From a checkpoint of a small transformer trained on Wikipedia.
Size: 10 layers, width 768, vocabulary 8192, 77.1M parameters.
Each number is 50 + 12 x the weight over its row's rms, rounded and kept within 0 to 99. Layers, rows and columns count from 0. The size before them is the row's rms in percent of the matrix's.

# down: layer 5 MLP down (transposed), 3072x768, rms 0.0325, rows 1531-1547, columns 576-671
# up: layer 5 MLP up, 3072x768, rms 0.0352, rows 1532-1547, columns 576-671
down1531 098:59 87 62 46 37 54 33 39 47 58 68 47 46 65 36 43 53 49 41 65 33 62 46 45 63 47 34 57 71 42 42 45 39 35 63 56 53 59 50 47 65 65 34 47 61 34 63 61 64 59 26 47 67 53 63 36 46 50 63 60 35 31 46 65 63 57 67 33 53 54 32 49 43 58 63 48 57 74 29 65 50 42 60 56 67 53 62 44 59 52 49 27 47 36 62 49
up1532 097:50 66 65 44 64 48 57 46 53 26 72 54 39 48 58 42 54 48 57 58 44 35 44 63 47 62 31 73 35 38 47 40 51 36 43 60 61 53 33 62 41 53 54 64 66 71 66 42 34 56 63 50 26 55 48 46 38 43 37 45 35 36 37 52 47 69 58 53 64 68 68 46 53 84 39 49 56 51 36 40 80 40 61 41 44 48 59 44 68 65 52 29 43 48 58 50
down1532 100:51 57 48 61 93 46 56 46 44 55 54 44 58 62 66 72 55 55 59 46 43 50 52 34 55 49 56 55 52 65 55 58 46 52 46 63 42 70 53 40 63 49 47 48 44 48 28 48 31 38 46 40 70 49 40 57 64 57 28 45 59 37 47 59 46 46 60 42 34 43 42 40 57 45 38 50 75 39 64 45 21 81 37 50 62 64 53 38 59 35 38 53 63 53 37 23
up1533 105:64 52 51 54 45 46 56 75 55 42 41 50 47 55 38 60 55 53 45 42 39 45 43 50 45 60 58 62 46 35 56 53 52 54 41 33 33 63 49 37 48 38 35 55 47 40 47 43 66 32 55 43 41 30 57 26 53 55 51 51 58 52 59 44 63 74 51 41 58 79 52 42 58 58 37 46 73 53 37 52 58 48 62 66 45 58 51 48 48 60 44 49 58 40 29 42
down1533 104:39 57 48 69 43 36 62 30 46 49 51 52 35 49 57 54 52 43 57 60 60 52 41 39 59 55 43 46 47 56 58 48 46 53 76 60 75 39 51 50 52 36 36 50 50 50 48 38 68 59 61 64 41 35 50 57 53 47 30 69 29 58 65 68 59 48 48 33 48 39 51 54 45 73 49 59 65 55 53 53 47 47 29 41 43 45 65 35 61 62 63 34 53 53 38 49
up1534 106:37 38 51 43 44 37 39 40 54 53 45 54 49 50 50 55 52 47 47 58 43 35 46 55 35 61 41 63 56 59 55 48 54 55 43 48 40 43 54 50 48 43 27 63 62 64 46 50 58 51 43 45 52 41 58 47 35 47 51 51 78 44 11 46 48 37 44 34 67 44 41 23 53 55 28 33 43 79 23 42 42 35 58 69 66 40 70 38 47 62 49 31 32 31 39 75
down1534 113:47 73 59 41 33 29 45 62 71 51 21 44 38 36 31 49 59 45 24 37 60 42 54 70 40 47 51 20 41 48 57 40 57 55 51 59 46 52 40 35 42 62 59 58 55 54 59 64 55 59 50 69 66 57 52 68 74 49 68 59 46 59 45 56 43 52 49 58 55 49 28 46 53 55 48 60 57 40 48 57 50 39 50 69 68 51 48 71 34 45 58 47 57 45 42 48
up1535 098:38 48 31 53 50 66 44 57 44 61 41 50 59 53 53 25 55 41 35 56 59 52 33 73 47 42 52 77 33 34 52 46 44 58 63 32 20 58 32 54 46 66 74 45 42 37 21 60 56 56 26 29 48 52 36 54 50 60 51 47 38 47 57 35 47 65 57 56 62 24 58 62 53 41 45 70 65 49 49 52 65 59 71 58 51 56 38 67 43 55 37 54 72 37 80 44
down1535 094:51 65 91 54 30 54 51 38 53 37 45 84 46 48 49 55 41 57 61 45 37 36 64 48 22 31 58 49 59 52 68 45 60 45 50 52 73 73 55 56 56 49 45 46 62 56 63 54 61 45 42 57 57 73 40 51 74 54 38 38 56 39 46 45 45 38 58 51 43 61 43 45 51 33 62 60 71 57 56 54 43 62 26 42 51 47 52 51 67 59 45 45 53 48 38 43
up1536 102:41 72 44 33 46 36 73 48 41 52 45 64 66 55 55 73 49 33 68 56 33 58 19 54 62 55 27 62 56 43 58 50 39 45 40 44 49 37 39 59 12 43 20 39 45 53 34 65 35 42 70 55 56 54 73 28 47 55 69 55 58 58 59 66 60 42 43 65 52 45 44 42 63 43 47 76 44 43 20 45 33 64 55 34 43 61 42 57 61 51 41 41 39 48 47 44
down1536 104:32 48 57 31 72 69 53 32 65 34 53 62 36 38 51 39 28 34 26 43 39 51 46 68 49 39 34 56 52 45 56 32 39 52 60 58 53 54 54 68 50 43 67 67 44 53 51 49 48 65 35 40 44 51 50 43 65 62 59 36 44 60 45 46 58 42 46 65 57 49 52 55 31 40 52 52 50 55 61 64 45 42 53 51 39 29 61 53 31 54 42 33 42 60 41 51
up1537 097:65 74 48 37 62 56 39 38 34 75 57 59 49 41 52 45 50 58 48 30 52 40 42 73 68 57 57 51 48 56 59 56 45 57 45 50 49 50 51 53 60 50 38 58 66 55 25 46 61 32 37 51 34 47 63 41 47 45 64 64 56 42 57 41 50 44 63 77 37 67 49 67 52 38 37 84 54 66 49 23 59 46 47 40 41 46 49 36 56 44 40 44 43 50 59 58
down1537 098:35 19 53 26 57 39 49 56 59 23 58 32 47 39 35 55 40 50 24 66 50 53 51 73 38 45 36 60 62 45 54 48 46 41 40 62 46 62 64 36 26 56 55 48 59 60 49 62 51 57 48 42 47 45 55 36 59 51 57 49 43 54 55 32 43 38 42 51 60 26 38 67 58 41 37 22 59 42 63 61 65 48 40 46 48 63 50 50 34 52 57 60 37 74 54 58
up1538 091:42 47 50 34 37 36 65 52 55 57 47 59 51 33 45 58 30 55 62 42 56 59 48 36 44 41 40 51 35 62 47 41 40 54 43 66 55 55 51 54 59 48 55 46 50 55 40 36 67 44 57 62 54 45 61 54 29 35 54 21 44 64 31 26 40 63 76 45 43 56 45 73 62 36 60 33 65 44 57 49 56 46 47 59 56 71 16 66 48 65 53 56 32 56 62 53
down1538 085:42 61 54 68 69 82 33 43 52 50 44 52 54 69 71 50 52 46 62 48 39 64 41 68 41 48 57 47 49 67 64 42 51 41 59 22 55 50 50 60 24 50 32 51 43 57 39 63 36 57 69 26 51 56 47 46 75 45 31 73 41 47 69 58 64 36 46 42 42 54 49 31 42 69 44 51 43 56 51 65 38 57 47 49 49 57 64 52 44 53 92 39 46 44 39 34
up1539 103:13 74 44 69 62 26 53 33 38 58 46 53 48 31 22 50 58 58 30 38 44 68 70 59 30 67 50 68 54 58 54 50 40 48 52 52 55 64 44 74 58 45 54 34 52 43 51 64 44 38 38 41 47 62 46 36 52 51 36 31 63 47 82 30 72 36 36 66 39 54 54 54 58 36 50 40 68 60 43 40 75 35 54 44 55 40 51 63 54 57 31 52 64 72 68 28
down1539 107:56 79 43 48 47 53 57 47 65 37 29 44 53 34 51 63 54 56 55 32 50 50 41 33 59 66 48 34 52 54 58 30 51 49 68 53 74 28 62 49 46 68 52 59 60 25 56 68 29 56 41 66 46 53 45 44 80 44 59 68 36 45 27 38 67 50 51 61 35 74 56 47 56 50 34 37 10 37 32 57 70 51 59 59 58 50 47 45 49 53 36 59 53 62 44 54
up1540 096:39 48 61 54 70 52 40 53 35 47 45 36 49 45 41 56 71 48 46 44 61 53 45 52 46 51 44 49 27 53 65 52 62 28 52 39 33 53 57 31 25 48 49 45 50 42 66 45 58 49 52 73 45 59 26 55 60 48 54 22 47 63 68 44 56 43 79 30 42 58 56 55 81 53 45 45 43 44 56 65 54 25 53 76 52 60 59 50 46 53 65 48 50 48 38 23
down1540 092:32 46 54 41 41 44 49 48 52 70 53 65 47 52 61 14 43 51 63 46 54 47 64 44 52 58 70 51 66 60 51 58 55 69 43 32 52 65 46 58 48 40 60 60 45 59 42 42 59 47 59 56 55 55 65 51 47 44 41 41 71 34 27 44 54 36 44 60 52 22 56 56 41 44 45 48 70 69 42 62 45 29 56 52 63 66 55 46 39 28 67 57 46 43 38 64
up1541 104:69 41 59 50 34 35 43 68 58 42 42 53 53 54 58 28 46 63 53 59 53 48 68 49 45 43 50 68 48 55 59 46 28 44 45 43 64 49 55 66 44 67 40 64 61 84 57 59 60 22 52 62 51 36 36 56 47 54 70 32 34 55 53 61 42 54 50 46 62 64 55 57 49 44 35 47 74 50 55 48 58 35 57 53 49 57 43 47 40 53 26 62 38 50 42 54
down1541 113:57 51 59 53 50 44 42 49 43 38 65 32 51 32 42 39 47 50 39 46 55 48 52 60 49 44 48 39 47 67 46 44 53 61 64 42 49 43 40 44 36 29 77 28 42 58 39 76 42 49 68 33 64 52 72 43 51 47 35 51 57 39 66 54 53 55 49 55 48 46 54 67 60 29 53 61 46 44 56 58 47 43 43 86 43 62 44 41 49 43 58 32 40 30 37 54
up1542 102:60 66 39 63 47 44 42 56 41 37 46 61 57 46 37 46 47 48 42 59 70 59 58 53 48 58 64 51 37 49 70 47 41 42 49 40 17 59 43 55 46 46 49 53 52 35 56 42 55 55 51 39 46 69 39 48 50 62 50 24 48 72 37 53 56 56 78 62 60 62 60 65 72 40 40 67 53 59 46 56 36 35 63 31 53 47 66 64 30 53 40 48 41 62 39 47
down1542 103:41 58 31 39 36 38 48 32 65 52 51 46 49 66 53 39 44 58 57 34 54 55 52 44 41 42 49 53 50 36 44 58 73 58 42 59 38 26 40 57 46 55 39 52 72 46 43 67 53 59 35 53 39 44 62 35 39 36 62 42 43 31 44 62 33 68 37 49 37 42 37 42 39 31 75 29 54 68 50 41 53 90 58 56 43 47 45 68 49 53 45 51 59 25 49 56
up1543 105:63 48 70 28 49 47 55 48 55 70 44 47 58 35 48 64 33 33 70 55 42 62 70 39 35 66 40 53 47 45 32 22 43 43 58 40 47 55 50 41 62 51 59 64 56 53 35 48 78 55 66 44 58 60 78 21 32 44 68 64 51 45 51 44 39 56 42 61 51 60 35 68 48 61 77 59 71 53 52 59 65 61 55 62 52 73 64 56 34 61 46 44 48 54 35 56
down1543 105:34 68 31 64 47 43 54 55 64 55 25 68 65 58 47 44 63 32 57 43 60 56 41 80 48 54 46 44 65 45 47 80 62 71 47 36 41 56 56 32 53 61 54 41 37 41 58 29 36 57 48 59 41 49 36 46 57 36 35 50 53 76 44 36 60 55 45 50 57 46 58 16 40 49 52 61 52 52 40 32 42 57 37 43 32 37 43 34 52 49 36 34 51 59 53 38
up1544 101:30 52 48 38 76 48 26 43 44 52 52 43 50 61 44 56 61 33 39 53 50 43 64 66 35 37 51 47 29 43 47 48 52 46 68 56 62 44 22 28 36 57 37 63 50 53 37 62 30 54 60 51 67 59 51 56 43 33 48 55 55 49 44 35 47 57 70 28 56 71 49 47 69 35 39 61 69 66 20 49 59 60 43 41 52 61 58 57 45 48 54 52 52 39 55 24
down1544 106:16 54 41 71 29 45 58 57 50 52 57 24 80 52 56 58 46 57 35 33 51 43 57 45 48 55 80 56 43 59 50 58 60 44 42 49 49 56 61 75 51 44 38 57 61 53 52 57 39 58 50 78 47 47 67 54 40 56 35 23 44 41 54 66 70 46 44 63 37 43 51 74 38 46 40 42 62 37 59 50 24 39 57 56 47 45 34 55 53 70 25 67 50 56 34 38
up1545 100:53 55 54 47 77 48 56 75 56 45 50 67 63 45 39 71 59 67 59 49 56 29 58 55 52 57 42 43 50 65 49 31 38 59 58 41 26 64 61 37 60 74 35 38 41 67 62 53 61 40 46 47 52 56 39 45 66 71 47 40 42 55 36 45 52 65 58 31 61 56 52 56 37 50 28 39 48 57 49 34 48 47 99 45 48 40 50 58 69 54 42 31 35 11 39 61
down1545 100:45 51 53 47 65 33 58 43 42 66 51 43 40 74 46 47 25 53 30 57 42 59 55 71 52 37 53 62 77 57 30 44 55 44 56 55 61 57 48 51 36 35 66 36 47 44 24 62 44 50 42 45 45 49 42 50 63 71 35 56 51 14 55 66 53 36 55 58 68 18 38 62 63 56 44 40 54 36 54 57 62 33 53 67 49 43 59 70 33 41 35 61 62 70 56 33
up1546 096:59 46 38 39 37 54 37 28 40 38 46 44 61 37 57 42 60 30 39 25 35 50 62 50 54 71 59 68 32 42 64 53 37 48 64 40 80 41 70 42 35 46 21 38 60 61 50 65 46 38 45 49 54 61 37 51 47 52 58 48 53 47 50 44 38 31 63 54 67 76 53 70 58 47 57 71 57 44 50 41 74 35 46 42 56 41 42 60 65 48 50 44 24 59 69 46
down1546 096:55 70 47 50 65 30 58 54 65 59 79 67 53 46 58 65 51 46 25 68 42 62 49 59 63 49 45 43 52 51 47 36 38 61 40 67 33 42 60 47 38 63 63 38 59 55 40 28 46 59 64 38 35 54 44 28 66 47 52 41 59 42 66 58 44 57 44 49 30 51 48 48 44 27 44 13 51 37 87 43 38 51 51 32 50 51 55 67 68 31 17 61 65 45 54 37
up1547 103:39 46 38 44 32 39 80 49 39 51 46 50 57 52 45 60 40 45 50 53 47 59 52 54 40 43 50 47 50 62 79 49 42 62 52 60 64 54 59 52 57 60 41 41 61 64 50 48 48 36 46 19 56 47 50 61 61 49 66 56 50 48 44 59 44 46 41 38 69 38 40 79 32 58 39 42 33 64 32 62 45 45 81 45 48 68 54 52 36 67 31 35 38 46 62 66
down1547 106:31 59 72 55 38 57 39 65 38 34 60 81 56 61 29 64 54 55 45 41 47 44 38 36 62 35 59 48 70 55 55 58 61 55 45 59 57 53 45 56 62 60 57 41 58 45 44 47 45 60 66 62 26 44 51 54 33 56 43 62 46 68 51 44 50 27 41 36 54 59 61 40 39 66 37 42 59 51 41 82 44 44 34 54 38 26 56 61 57 47 31 64 37 42 37 46